Each number is 50 + 15 x the weight over its row's rms, rounded and kept within 0 to 99. Layers, rows and columns count from 0. The size before them is the row's rms in percent of the matrix's.

# up: layer 12 MLP up, 1024x128, rms 0.354, rows 541-567, columns 0-127
# down: layer 12 MLP down (transposed), 1024x128, rms 0.111, rows 541-567, columns 0-127
up541 093:52 28 37 56 65 37 14 18 51 66 49 51 41 99 79 47 35 30 54 65 33 67 38 26 53 62 71 70 47 51 71 50 65 28 37 70 69 65 61 55 47 32 43 46 73 60 59 46 51 57 40 38 53 65 28 47 64 51 42 39 45 44 38 57 48 29 73 40 51 45 39 44 29 71 46 38 61 67 57 42 49 39 40 54 63 45 32 45 54 59 40 34 25 59 57 69 54 37 57 42 15 43 79 45 63 60 46 52 57 39 73 63 27 42 52 56 43 45 25 71 39 63 83 55 40 75 59 68
down541 101:32 41 73 36 57 46 49 48 54 30 50 58 48 46 59 20 41 50 61 45 60 60 77 63 41 67 48 77 50 62 52 39 70 66 36 70 46 52 39 39 46 70 54 39 52 52 47 55 23 76 39 63 59 62 51 68 39 56 42 32 46 71 76 61 56 71 86 38 18 47 49 65 48 60 56 28 62 13 41 17 32 67 75 52 34 55 54 20 45 53 85 47 65 39 46 52 56 53 49 73 46 57 65 53 49 61 65 22 59 86 51 45 50 45 63 58 64 68 57 46 28 49 58 72 15 58 56 51
up542 097:34 27 66 74 54 49 15 61 44 52 57 36 44 45 35 35 44 59 75 67 35 54 62 38 38 30 11 65 41 38 56 39 41 48 56 57 48 54 42 22 64 18 40 57 27 55 62 68 51 43 71 35 67 40 48 79 64 63 39 55 46 60 29 40 25 40 42 91 47 60 47 57 58 48 37 34 19 37 39 49 34 24 45 52 38 40 47 43 53 59 66 52 61 37 62 37 49 75 37 57 45 41 41 36 32 52 43 49 64 22 52 75 26 27 72 29 60 27 72 65 73 48 51 39 38 48 64 52
down542 083:38 57 38 33 56 57 41 61 38 44 25 23 32 38 72 92 61 51 72 57 41 27 42 35 68 55 43 52 32 54 44 52 43 51 46 53 53 68 74 59 50 23 67 21 53 60 58 50 31 59 39 55 10 79 48 43 34 36 54 37 26 38 37 30 66 66 43 51 53 45 43 28 36 76 76 52 41 54 67 34 59 60 53 38 29 63 53 26 23 47 35 57 58 55 54 60 31 59 61 59 49 40 49 59 65 87 57 58 62 22 49 30 55 22 68 47 43 53 20 47 62 49 38 59 71 65 52 63
up543 112:68 79 40 33 73 49 43 44 81 40 40 55 56 46 36 43 58 67 44 51 57 73 40 28 59 25 46 46 40 40 54 67 48 48 64 53 59 49 45 40 59 16 47 48 89 44 60 44 30 59 35 68 54 50 30 35 49 56 58 48 39 37 54 62 61 24 38 45 49 58 63 05 50 43 58 64 50 43 53 64 44 42 38 64 41 44 70 37 56 48 51 56 56 43 35 34 45 67 83 24 52 73 54 24 30 68 66 50 49 57 68 44 70 24 60 66 53 60 46 90 22 67 27 32 32 48 56 16
down543 106:39 57 49 80 57 39 19 17 58 59 58 66 27 30 53 61 64 56 51 54 58 52 54 60 53 44 69 55 42 77 43 48 41 83 72 51 62 75 64 49 55 78 41 45 69 64 57 50 51 61 70 45 29 50 51 56 51 69 05 28 48 73 65 73 56 69 43 47 55 44 60 71 57 60 43 49 43 22 53 23 46 48 38 37 41 57 26 57 06 39 73 35 55 55 62 71 43 29 41 43 44 69 46 31 48 64 50 40 46 56 86 60 72 43 46 42 43 54 66 40 46 58 61 43 49 30 28 67
up544 089:39 42 20 38 56 65 65 48 67 40 11 73 36 51 42 37 47 54 83 55 48 47 55 51 52 34 50 64 55 37 57 54 65 44 60 20 52 25 54 69 51 45 44 76 42 43 19 49 45 78 58 54 26 22 45 51 42 67 74 47 52 57 77 41 54 67 16 91 59 38 27 48 57 56 43 83 50 39 60 41 63 69 66 56 46 43 58 52 54 41 27 54 50 64 51 63 43 35 48 50 67 35 48 26 41 52 51 61 64 68 14 48 65 40 71 68 54 42 23 57 63 65 48 59 77 55 65 53
down544 095:32 42 56 59 35 45 80 25 57 55 52 36 39 21 30 43 38 45 45 52 66 54 27 45 52 53 45 47 86 63 60 38 58 42 51 55 42 53 28 76 33 33 31 70 37 50 57 57 55 53 59 51 58 23 89 74 72 31 42 39 38 61 50 59 49 05 33 56 60 34 66 24 55 67 78 41 70 11 50 45 64 63 64 36 60 48 50 49 58 56 71 39 48 58 47 70 50 64 44 34 25 41 63 28 39 77 53 61 36 41 56 46 60 43 64 62 57 39 33 55 55 76 74 57 36 38 51 47
up545 149:21 48 55 63 28 37 66 24 66 29 16 73 47 27 51 66 77 66 64 40 79 57 31 64 59 52 46 59 25 40 65 57 54 59 43 65 58 50 32 53 36 47 57 50 30 61 44 43 59 48 55 59 30 63 50 27 39 30 49 48 58 74 73 51 39 59 44 43 60 74 29 34 78 46 52 55 31 17 65 65 41 32 64 55 50 50 47 40 70 64 64 55 76 54 69 47 18 63 60 59 27 58 36 53 45 43 62 60 61 59 25 54 49 82 37 54 77 57 67 71 40 64 46 40 46 78 39 48
down545 108:46 45 32 67 48 31 16 57 17 67 72 47 63 61 38 37 38 53 22 53 44 44 70 43 63 31 61 38 80 48 25 56 47 39 57 27 29 18 74 53 43 55 49 60 55 57 40 54 16 40 54 66 42 59 57 51 50 55 53 62 37 34 30 34 40 20 78 65 46 59 62 46 52 52 41 59 63 79 18 60 44 59 57 29 49 56 51 36 54 42 42 60 70 67 50 57 63 30 57 50 63 67 58 80 37 38 29 54 50 58 71 29 41 41 61 56 46 40 43 10 50 49 34 62 61 25 27 34
up546 082:44 31 76 37 54 27 47 56 57 66 61 44 49 44 32 21 20 18 46 59 52 26 48 72 28 31 57 36 40 38 20 55 53 85 69 50 61 55 50 58 29 73 58 45 39 46 72 42 61 32 30 39 46 66 27 57 55 64 28 35 25 41 39 39 62 06 48 49 61 33 45 46 36 61 94 53 50 43 60 71 64 52 45 49 77 48 43 61 68 55 49 65 43 65 65 56 55 46 42 33 30 56 54 37 30 56 51 69 70 62 59 30 79 43 49 43 51 33 59 34 36 48 37 41 44 38 54 42
down546 105:33 46 35 26 66 53 54 46 46 59 22 45 29 50 62 55 49 29 55 61 36 73 50 44 72 41 69 08 54 32 21 70 48 74 47 51 48 55 45 53 45 53 49 58 41 61 40 55 59 48 60 72 84 69 51 52 52 37 32 39 75 73 79 26 71 39 26 30 42 37 45 65 53 52 53 42 56 50 41 49 52 66 63 38 62 79 44 58 53 52 39 29 59 64 66 14 36 40 74 13 53 55 54 33 51 79 66 34 58 66 44 38 81 64 44 55 40 71 80 52 32 53 47 45 44 36 58 49
up547 094:48 36 59 36 68 69 56 72 11 39 45 20 23 56 43 33 55 42 63 45 38 48 95 59 31 39 38 66 44 52 59 53 55 36 45 63 54 64 20 45 53 27 40 47 32 53 40 67 68 51 51 58 68 43 59 67 56 52 49 55 58 35 49 44 45 49 61 26 45 57 46 75 37 77 36 51 39 25 41 58 57 47 60 61 57 66 47 47 67 25 48 62 55 25 32 29 52 44 59 57 41 35 53 46 88 70 80 23 61 56 72 47 52 26 31 25 72 38 27 79 45 50 43 37 59 29 52 53
down547 093:18 64 44 54 41 59 75 44 44 50 44 35 26 35 79 55 66 56 44 55 67 74 52 58 70 62 66 47 59 43 73 62 59 44 79 33 53 61 48 44 67 61 59 62 44 63 57 61 46 56 34 47 74 33 85 49 43 61 17 55 69 50 72 34 62 28 51 82 37 54 32 58 63 43 31 45 43 46 54 66 50 69 13 25 53 57 40 44 53 46 29 57 35 57 44 43 55 71 66 51 54 70 34 55 54 42 57 44 35 53 63 45 44 57 41 48 00 87 34 51 49 51 69 54 52 32 46 48
up548 087:76 69 19 27 58 31 56 30 42 52 44 35 55 55 39 89 44 23 34 53 42 23 52 54 27 25 66 55 54 61 28 68 58 24 37 81 53 34 52 46 67 30 55 71 48 31 74 38 46 42 48 44 39 49 38 38 48 39 53 19 48 62 64 63 49 74 64 54 54 48 20 45 34 54 55 40 77 53 30 40 52 54 52 48 53 59 59 43 38 47 35 26 27 56 53 47 59 53 89 37 36 23 63 38 63 27 55 70 52 42 41 67 31 68 61 42 62 42 63 32 59 45 50 38 75 43 68 57
down548 113:67 49 26 67 59 46 43 33 50 60 53 21 25 36 26 34 46 58 51 65 56 44 45 59 42 67 55 72 46 39 39 53 56 36 55 65 56 37 80 87 26 47 55 56 53 25 50 43 39 73 50 53 39 62 53 50 33 53 55 32 65 61 50 59 40 73 56 61 46 50 56 49 47 43 70 43 79 45 24 26 44 81 71 46 55 43 36 22 71 47 53 64 31 33 45 58 42 63 67 95 52 26 53 43 24 52 58 48 31 50 54 38 30 77 28 48 53 43 33 25 33 59 63 52 32 45 36 84
up549 086:73 23 36 25 38 36 33 28 59 59 69 31 48 45 42 33 39 45 33 39 14 54 39 43 37 51 40 58 51 14 39 53 68 44 52 63 41 57 15 62 30 81 65 63 41 50 45 25 69 66 49 51 61 56 77 43 37 38 40 24 32 27 51 32 39 44 64 46 61 53 69 21 26 30 49 57 20 49 61 65 54 42 48 57 44 39 29 61 46 44 52 25 57 39 61 54 20 30 52 49 46 63 32 60 57 63 39 29 72 68 67 53 38 48 45 58 36 49 39 45 51 70 74 46 67 48 77 60
down549 111:71 30 44 55 36 37 42 52 42 53 37 56 69 43 48 44 33 31 64 27 43 64 49 75 73 58 34 50 35 35 60 46 44 57 39 49 48 61 37 75 45 80 67 33 54 14 27 36 51 49 52 54 57 46 53 71 24 72 64 55 50 68 41 58 30 41 56 31 06 52 43 51 42 38 62 46 46 35 22 49 57 32 33 54 57 35 50 46 66 50 68 38 73 37 62 62 17 66 42 62 47 47 27 85 45 51 28 48 75 72 39 63 39 40 42 20 41 64 34 57 42 75 62 64 46 52 69 27
up550 071:57 43 60 43 54 44 46 92 49 56 46 74 21 22 50 53 40 81 59 29 42 64 40 26 48 40 40 52 74 61 64 45 58 58 68 76 22 32 39 64 50 16 55 87 53 58 47 29 36 65 39 38 51 94 31 36 15 68 49 58 53 81 66 50 52 59 53 57 83 30 42 55 56 66 53 44 39 59 52 70 63 74 44 47 38 49 55 47 38 49 49 63 40 72 65 48 44 51 67 23 64 44 63 46 39 71 41 51 37 68 30 47 43 37 35 63 41 38 42 52 53 54 51 46 54 64 34 44
down550 080:50 28 27 54 53 57 57 29 08 74 55 81 58 24 48 46 45 43 47 37 20 64 34 27 48 50 69 53 60 38 67 49 31 51 35 48 64 69 56 54 33 28 40 44 27 58 63 68 49 40 54 49 63 28 48 62 57 63 46 19 52 53 33 48 35 06 38 40 19 44 48 51 52 43 51 55 33 21 65 40 49 14 52 58 41 30 35 44 47 56 65 72 71 59 55 72 57 59 39 50 59 27 49 34 76 62 46 51 41 27 60 56 53 26 47 19 55 50 54 58 71 43 54 34 42 38 48 69
up551 070:27 48 72 62 45 36 19 47 54 52 44 92 54 45 40 36 70 34 35 57 23 48 47 44 19 38 43 51 53 63 50 62 39 48 74 67 47 62 87 30 32 41 45 50 40 58 60 42 69 37 40 39 28 70 40 34 59 49 64 48 49 52 44 56 30 68 51 48 51 44 64 81 82 48 51 68 45 45 51 49 50 50 59 55 64 56 18 33 53 39 54 37 34 54 48 57 50 77 80 48 66 48 63 35 58 33 36 37 40 55 99 38 53 40 65 51 42 58 56 57 69 49 84 33 65 47 60 36
down551 073:52 42 64 41 55 99 48 54 99 56 44 45 11 40 73 73 44 34 45 41 43 35 29 86 53 46 62 73 50 33 39 63 52 46 18 17 64 38 13 52 65 51 62 40 61 54 51 59 31 45 61 60 47 32 44 52 54 39 70 39 35 52 41 68 50 43 62 56 29 53 55 26 64 61 50 58 38 54 35 24 56 60 53 27 50 48 52 47 32 52 36 49 65 70 73 38 59 37 27 60 65 29 49 52 45 53 56 45 57 57 31 67 39 40 46 38 40 44 43 31 48 36 59 65 29 47 68 58
up552 084:47 64 64 25 66 28 49 45 71 41 47 99 55 47 58 64 52 53 50 63 59 72 49 60 56 45 49 35 35 35 32 57 41 33 68 50 41 46 45 26 84 43 44 45 67 49 67 44 49 32 48 61 23 58 53 39 60 68 73 56 50 22 29 36 74 42 60 52 62 68 43 84 42 75 74 44 18 53 67 49 41 50 48 63 28 38 43 53 50 38 34 72 48 26 37 64 61 61 52 56 39 78 43 59 35 55 65 54 49 56 30 64 67 36 41 48 43 59 63 52 69 31 83 54 65 53 66 51
down552 097:55 60 61 62 42 71 56 41 45 64 25 21 70 48 26 60 36 76 30 46 34 57 35 42 66 49 70 58 79 63 49 49 85 33 68 54 61 53 45 33 26 14 56 31 55 38 67 44 60 37 60 60 27 56 46 32 45 52 58 53 72 46 53 44 57 52 30 11 47 49 44 58 45 58 76 35 44 99 64 55 41 51 48 45 19 64 61 57 42 38 39 41 47 30 91 46 61 53 40 57 40 48 45 46 43 36 46 31 31 49 70 61 51 55 32 36 47 49 48 43 86 66 46 52 35 42 43 45
up553 133:40 80 59 69 64 58 32 57 38 15 32 33 86 57 52 44 38 42 61 36 61 40 67 59 75 66 65 53 51 79 77 40 36 40 56 51 65 26 54 61 08 56 20 44 44 41 40 34 61 62 45 41 45 76 47 67 40 39 54 57 26 28 51 69 50 53 48 40 49 55 59 63 24 54 28 19 46 37 79 43 52 33 45 49 41 34 74 53 75 35 24 76 49 67 48 42 52 61 49 33 66 62 43 44 75 50 51 50 29 51 46 62 54 57 49 59 47 69 50 55 32 27 78 50 45 43 59 50
down553 106:59 23 44 63 30 36 36 26 45 48 62 48 34 29 16 42 76 52 64 56 54 70 49 25 66 25 52 62 75 45 87 58 42 32 47 45 53 80 22 67 78 55 49 28 67 52 36 46 45 68 56 76 47 59 42 70 51 61 54 28 53 70 51 48 55 57 42 34 56 38 50 33 31 54 40 50 62 71 30 49 32 56 65 51 61 49 30 49 46 59 51 26 52 27 73 72 41 33 43 57 70 45 59 59 60 58 22 55 55 63 45 49 53 49 18 23 54 60 15 38 45 38 46 45 31 78 53 48
up554 086:57 41 66 50 48 65 47 58 61 42 37 46 26 69 28 55 51 31 43 45 14 51 63 53 49 58 60 31 59 62 44 70 52 52 42 39 53 60 57 47 55 49 22 73 65 59 66 54 56 36 41 47 94 46 64 68 46 78 17 31 46 15 33 57 56 49 74 44 67 42 69 42 43 47 45 37 82 38 79 43 68 44 58 50 40 56 35 31 60 38 15 52 43 53 72 44 59 56 48 45 48 45 63 39 49 54 55 65 41 33 66 37 36 17 83 35 44 43 50 76 22 63 39 28 53 30 43 28
down554 089:30 56 51 42 68 44 65 27 53 51 50 35 91 67 61 39 48 28 57 17 70 71 22 50 58 52 67 33 63 26 36 80 60 61 62 22 27 38 53 72 61 49 47 66 42 59 67 47 42 76 16 56 43 55 55 66 69 42 48 63 48 69 51 57 66 51 25 68 38 46 55 54 64 36 55 29 35 61 34 54 25 31 34 37 43 34 58 59 48 62 72 57 54 71 35 60 51 52 72 62 34 70 42 62 53 71 47 59 35 40 18 43 47 52 80 63 57 68 46 37 42 31 38 46 41 65 68 45
up555 081:62 57 68 81 48 71 54 77 32 42 45 29 45 62 52 18 59 30 77 50 78 47 47 70 79 47 29 26 47 57 35 33 34 22 69 47 42 39 48 39 74 51 58 60 42 44 44 48 55 46 55 63 52 44 43 59 72 89 51 54 44 50 57 36 65 41 52 47 65 56 37 75 42 46 58 54 43 46 49 46 34 15 71 65 22 40 51 44 65 35 32 48 63 54 43 46 43 31 49 68 53 58 45 68 17 51 44 83 24 34 51 62 54 36 46 23 59 18 40 55 43 58 75 64 63 60 33 65
down555 082:53 49 46 68 27 41 80 31 53 57 32 44 66 37 65 66 61 65 41 22 44 42 58 58 67 59 36 38 61 78 31 48 32 13 49 53 42 55 45 60 64 56 57 46 65 21 80 66 64 56 58 86 54 38 52 67 47 64 63 26 46 39 78 37 67 36 58 67 51 46 86 76 54 66 34 44 63 47 30 22 55 36 57 67 55 60 57 51 34 56 29 65 51 49 06 57 58 38 46 49 53 48 38 93 50 58 46 49 68 13 45 46 48 56 58 47 56 52 40 51 64 46 49 55 39 49 43 58
up556 071:47 38 75 64 29 34 42 53 58 50 58 13 55 60 21 54 39 58 43 45 39 49 45 54 45 67 36 54 35 51 48 41 61 21 47 38 51 28 24 58 49 60 39 26 73 47 49 50 50 68 67 66 43 53 66 44 40 56 24 53 46 41 59 16 33 61 52 51 54 52 51 27 64 68 67 44 01 21 43 49 58 63 37 45 46 74 62 73 39 24 48 45 57 53 33 01 69 52 60 42 70 59 55 50 41 49 49 49 40 61 33 33 60 81 70 51 75 40 30 51 63 62 65 59 39 39 44 71
down556 080:24 45 49 43 22 52 49 65 46 82 36 32 75 64 67 16 63 45 39 36 26 80 23 56 42 37 63 35 56 57 52 68 51 25 37 67 35 44 50 45 46 53 47 21 60 56 63 63 37 55 32 15 33 79 42 59 67 30 53 69 58 53 27 19 38 37 48 35 63 43 58 33 38 58 49 45 69 51 50 47 33 39 41 62 59 35 36 42 73 44 34 34 60 38 65 52 43 46 54 32 49 40 63 61 51 76 59 36 69 43 57 58 39 43 48 44 88 65 43 38 69 73 40 48 76 56 64 36
up557 068:39 81 58 43 50 55 49 56 50 33 35 50 30 54 34 38 63 67 61 59 31 35 41 66 47 61 44 72 65 77 63 69 46 44 86 39 37 72 40 46 47 25 33 53 51 55 43 32 68 59 45 42 60 53 12 60 40 42 64 43 48 28 49 77 59 52 62 24 69 70 43 62 22 34 44 39 40 51 77 44 31 26 47 29 23 52 35 46 60 19 43 62 48 73 72 44 69 48 55 40 45 37 46 38 57 70 41 42 36 39 42 40 35 74 56 31 41 65 60 76 53 52 82 74 50 70 28 43
down557 072:71 39 49 69 62 64 47 00 62 52 49 40 45 39 30 69 54 56 65 29 29 61 36 38 31 56 52 19 35 41 50 44 61 36 43 33 76 70 25 71 49 41 82 50 27 45 38 50 54 51 46 30 47 53 41 54 53 30 48 73 17 37 46 46 59 48 39 73 65 29 59 39 63 51 39 53 48 28 41 57 35 31 75 44 60 61 67 77 51 49 52 24 39 50 40 63 43 47 74 31 42 51 63 54 85 35 64 45 66 69 55 53 52 63 36 63 67 37 49 44 62 46 25 39 66 71 68 64
up558 075:30 42 60 42 45 50 43 54 76 26 56 84 04 11 29 37 58 42 50 38 48 53 42 50 24 44 55 38 42 59 51 55 34 56 55 39 48 79 56 48 64 63 55 51 34 69 53 53 34 24 44 44 45 62 72 56 53 55 50 42 93 48 62 57 54 35 25 19 42 99 35 67 37 40 36 64 74 49 50 54 44 47 42 60 59 23 63 40 80 51 50 68 43 57 31 69 63 35 38 51 51 49 78 70 56 42 37 71 40 38 37 35 54 50 46 34 26 47 66 59 48 51 52 50 50 36 58 46
down558 074:77 55 56 52 59 25 70 48 37 54 19 52 99 57 61 74 44 61 30 53 77 51 56 48 51 43 78 53 24 47 36 53 59 56 56 48 54 16 35 47 32 48 44 38 56 38 40 49 37 52 59 58 50 54 31 36 22 22 42 41 50 54 62 59 37 68 44 71 39 37 66 23 33 70 37 53 46 56 26 53 45 45 48 16 30 60 70 52 13 58 44 54 80 55 76 56 61 45 58 45 44 32 53 50 70 51 76 47 48 58 55 55 34 44 42 61 70 33 49 33 60 64 46 50 53 55 82 38
up559 067:22 29 34 37 53 39 58 43 47 47 37 54 53 48 56 16 66 52 56 61 45 48 40 56 55 44 66 65 56 42 54 22 59 44 76 34 52 59 34 60 61 36 56 44 76 72 32 20 50 37 27 44 45 53 51 59 72 46 71 48 65 51 61 52 69 46 37 03 41 92 24 57 55 50 43 24 39 15 75 39 41 29 67 34 28 27 73 67 49 50 71 63 69 24 31 49 57 55 65 39 42 49 39 33 40 54 48 61 39 36 38 27 58 62 37 50 46 60 61 34 63 58 41 44 58 42 48 68
down559 066:56 49 51 28 59 42 40 47 41 60 75 34 32 72 43 83 49 53 42 40 50 48 42 16 53 43 57 74 38 30 35 59 46 54 47 52 59 30 64 82 46 52 46 54 20 70 61 70 37 56 41 50 61 51 64 65 33 48 29 62 60 58 72 57 44 56 45 62 50 35 69 40 40 29 36 47 46 66 49 62 43 34 29 66 73 50 12 41 27 44 55 35 35 64 63 54 60 39 21 44 64 71 57 64 30 50 45 35 64 37 70 50 28 46 50 87 63 99 45 38 34 45 55 80 43 55 51 38
up560 100:44 32 67 44 60 31 34 64 69 48 55 63 73 58 40 44 63 46 35 72 50 42 67 53 42 62 43 31 35 59 58 27 67 37 68 40 74 19 38 62 36 55 43 50 59 67 37 62 22 41 39 34 48 60 43 29 23 61 56 50 57 36 55 57 59 33 53 38 61 54 59 46 07 51 40 34 58 47 49 36 43 56 52 46 52 72 84 35 53 67 69 27 17 61 56 32 50 53 51 56 60 47 58 85 42 33 50 61 45 25 21 77 70 20 54 38 34 28 50 77 56 38 43 72 27 50 62 52
down560 100:40 51 67 66 50 74 47 45 63 30 55 59 18 35 70 50 59 56 62 56 39 72 64 49 37 27 85 53 33 62 56 50 34 56 19 44 55 52 33 28 30 33 48 45 47 56 61 35 54 69 60 42 42 39 26 43 29 15 66 59 58 52 35 50 43 49 67 52 46 44 81 90 51 49 62 54 62 73 53 78 71 34 48 25 80 59 42 65 47 61 19 71 33 64 49 34 51 67 33 51 83 50 37 63 67 50 52 33 36 64 42 60 46 40 65 42 55 62 48 55 73 62 52 50 69 71 31 46
up561 078:21 63 59 37 75 22 55 74 67 30 68 63 41 55 32 54 33 52 51 72 42 49 44 69 60 71 51 32 51 42 48 77 49 63 33 63 66 64 53 53 36 19 23 42 57 87 24 77 49 68 68 65 52 43 44 33 28 56 60 58 60 35 45 55 41 55 41 83 55 32 50 78 45 67 39 46 57 46 66 70 14 55 46 52 61 22 43 51 66 36 60 62 25 42 46 36 53 51 38 38 46 75 46 54 75 32 35 56 60 51 63 46 42 30 49 53 48 59 50 73 48 41 50 50 82 22 41 58
down561 076:50 32 59 53 48 40 66 57 43 78 70 66 62 56 56 49 12 85 15 40 41 70 40 41 46 56 75 62 70 57 42 39 64 40 41 19 47 47 44 37 18 60 56 33 49 50 33 72 47 53 52 43 30 40 58 45 57 34 52 40 55 42 43 69 63 52 60 68 40 19 50 44 47 58 47 48 49 46 51 47 58 42 45 48 00 32 45 34 44 42 52 45 80 39 63 63 33 51 62 52 64 47 05 43 61 72 42 47 55 61 47 56 55 45 47 30 24 44 57 43 70 46 48 59 53 63 22 25
up562 098:45 30 55 33 75 44 53 43 65 48 58 55 51 71 33 63 46 61 72 60 73 35 50 53 51 61 50 35 41 69 39 26 58 44 42 33 66 34 33 65 37 67 72 30 55 38 57 37 30 42 49 42 55 29 54 57 77 69 57 55 76 50 42 38 52 56 57 09 46 47 41 48 74 73 71 53 22 25 57 60 59 64 41 60 65 56 70 41 35 51 74 51 40 69 73 65 29 22 49 61 48 47 74 31 46 77 51 54 30 53 36 66 51 22 27 37 68 66 58 27 51 59 22 46 32 52 78 45
down562 110:44 71 53 60 29 51 48 44 47 81 59 61 66 62 54 40 59 55 31 49 47 82 24 53 18 69 49 59 27 40 16 65 72 33 30 20 38 55 56 40 41 39 58 64 48 24 51 32 27 67 50 49 62 41 51 48 41 30 48 44 68 61 47 60 39 75 52 49 46 73 68 50 63 79 22 82 58 68 28 51 40 65 52 23 38 59 46 61 35 58 47 71 64 89 56 43 60 68 68 57 30 41 60 49 11 43 49 56 53 41 60 34 37 42 52 42 55 49 55 52 57 67 36 35 40 69 49 63
up563 108:64 37 42 45 58 39 44 22 30 53 41 44 45 55 49 70 44 51 35 77 37 47 99 36 54 40 60 71 46 51 55 61 78 40 52 43 65 51 68 46 35 56 48 41 32 39 64 41 62 73 41 33 60 60 50 54 45 67 36 68 48 42 52 10 68 56 51 32 64 57 45 34 18 63 44 69 46 55 43 60 42 64 48 66 68 49 58 77 52 88 32 70 60 53 59 39 51 82 63 29 83 38 12 48 45 53 34 36 50 46 53 49 65 84 78 54 55 58 44 41 65 30 65 42 49 46 53 64
down563 116:72 69 52 41 61 46 54 49 36 48 25 82 63 48 24 44 99 68 55 48 48 51 68 53 44 58 41 61 44 20 64 43 33 64 52 43 53 56 53 76 43 39 42 14 43 21 69 22 51 60 49 61 48 52 30 45 55 52 46 68 68 33 80 29 74 41 58 38 57 47 56 58 39 50 25 40 72 48 75 50 60 46 57 39 38 55 23 54 51 54 21 75 66 53 57 67 45 67 54 26 68 72 48 64 50 56 43 56 56 54 63 41 52 68 32 38 48 54 65 29 73 71 65 34 45 67 54 47
up564 095:52 73 29 30 68 22 50 32 43 75 57 56 15 52 55 79 67 34 46 73 56 56 30 18 47 41 52 62 15 46 75 66 60 43 69 53 18 72 43 56 28 63 59 39 52 57 73 47 62 45 69 65 54 27 64 48 58 52 57 51 48 33 59 49 50 27 27 60 53 39 37 39 63 48 39 30 65 48 51 37 64 34 41 36 90 56 60 43 31 75 29 52 22 46 49 28 58 49 50 48 34 55 63 35 54 61 43 43 51 67 37 53 54 58 42 55 57 41 48 16 70 54 68 39 52 64 77 46
down564 084:37 34 56 47 54 28 00 77 72 69 36 46 75 55 39 32 43 63 85 63 56 59 47 58 47 56 60 43 35 44 33 47 30 40 48 85 49 38 53 42 61 58 53 40 51 57 52 69 42 49 60 39 48 72 44 46 55 42 46 40 51 33 56 61 60 72 66 33 70 84 60 44 25 73 41 51 53 34 73 47 22 53 65 73 58 47 27 52 59 39 47 51 48 44 86 36 34 49 56 42 31 33 63 33 28 60 57 40 30 50 75 56 74 54 36 62 44 64 35 38 50 78 40 48 37 63 48 21
up565 106:46 23 61 42 68 44 52 28 31 48 59 44 64 91 39 55 53 52 45 54 56 47 53 76 67 47 57 33 44 46 56 47 41 50 57 48 51 34 26 65 43 71 74 92 40 49 45 44 52 58 55 71 56 66 58 47 46 62 49 63 48 68 50 56 80 83 44 47 30 55 58 43 53 51 30 61 62 50 56 78 52 80 17 32 81 50 53 55 45 64 66 26 14 36 35 54 73 51 56 67 70 58 26 54 38 34 36 61 44 46 29 49 64 79 52 70 36 43 65 52 64 40 65 66 45 42 17 63
down565 091:52 39 45 24 59 88 34 40 73 37 54 47 27 28 46 99 63 52 50 50 52 28 73 33 68 58 59 52 76 77 61 55 32 38 70 43 44 42 43 47 66 52 43 48 30 37 64 74 59 33 40 51 37 60 36 55 61 53 71 22 60 56 66 51 10 46 49 46 47 33 31 54 44 71 32 42 61 48 71 41 82 45 64 66 48 46 47 61 42 64 57 46 35 40 37 63 39 61 52 49 60 51 57 34 57 44 55 35 59 32 33 42 67 55 54 37 28 56 80 73 52 39 62 42 42 31 46 29
up566 160:08 74 82 47 66 46 41 65 69 28 57 76 53 21 52 77 47 57 50 53 86 46 48 62 65 66 49 35 48 42 56 32 52 75 51 44 66 51 62 17 56 38 34 24 35 39 47 45 56 54 83 64 47 61 59 23 26 77 43 42 37 43 60 53 62 59 69 60 46 15 25 55 60 59 57 50 42 50 38 47 75 64 54 59 59 64 56 77 51 46 36 45 33 55 55 59 66 47 49 66 50 74 51 48 52 31 50 59 31 76 45 43 57 63 55 49 39 54 63 69 47 54 58 42 51 22 16 47
down566 126:73 29 23 75 41 48 53 39 31 81 59 21 47 84 60 28 37 45 65 48 28 56 43 41 39 49 51 66 52 42 28 59 55 38 53 49 39 34 40 84 41 42 65 75 47 55 53 41 41 52 28 33 51 43 49 72 84 28 50 42 63 46 68 52 18 30 35 60 43 75 69 68 28 26 56 40 22 63 74 58 29 19 47 49 51 47 31 33 52 53 69 49 68 36 43 36 48 61 65 41 50 33 40 45 50 68 38 44 58 41 54 39 39 65 49 41 76 39 43 44 57 59 31 47 46 77 67 63
up567 090:72 62 62 19 60 67 63 61 45 50 56 55 33 50 69 46 51 57 41 25 88 38 45 52 50 55 16 46 56 66 35 50 36 36 77 35 44 42 53 91 34 50 44 53 64 51 53 25 50 30 63 37 43 68 55 39 60 35 38 39 41 61 52 39 57 80 62 60 53 53 47 60 74 39 17 55 69 97 36 60 32 39 52 53 44 73 27 70 60 66 46 64 39 52 44 81 63 65 43 37 38 31 62 50 57 48 55 31 45 56 27 34 34 54 40 48 18 48 35 47 56 35 23 56 62 44 65 42
down567 107:67 54 40 47 67 31 53 67 40 65 46 49 51 51 70 43 45 60 53 30 67 23 51 48 29 66 53 58 16 69 37 57 54 54 33 27 29 43 37 56 47 57 57 15 75 54 41 32 63 51 38 32 37 65 41 83 33 37 68 77 72 56 30 61 67 61 73 29 49 39 61 53 55 37 21 56 46 40 75 51 37 19 54 55 60 41 20 29 52 63 54 48 44 61 44 70 47 51 38 57 69 39 54 60 56 60 64 49 39 27 40 66 67 63 69 47 49 57 49 44 37 45 49 48 90 70 34 13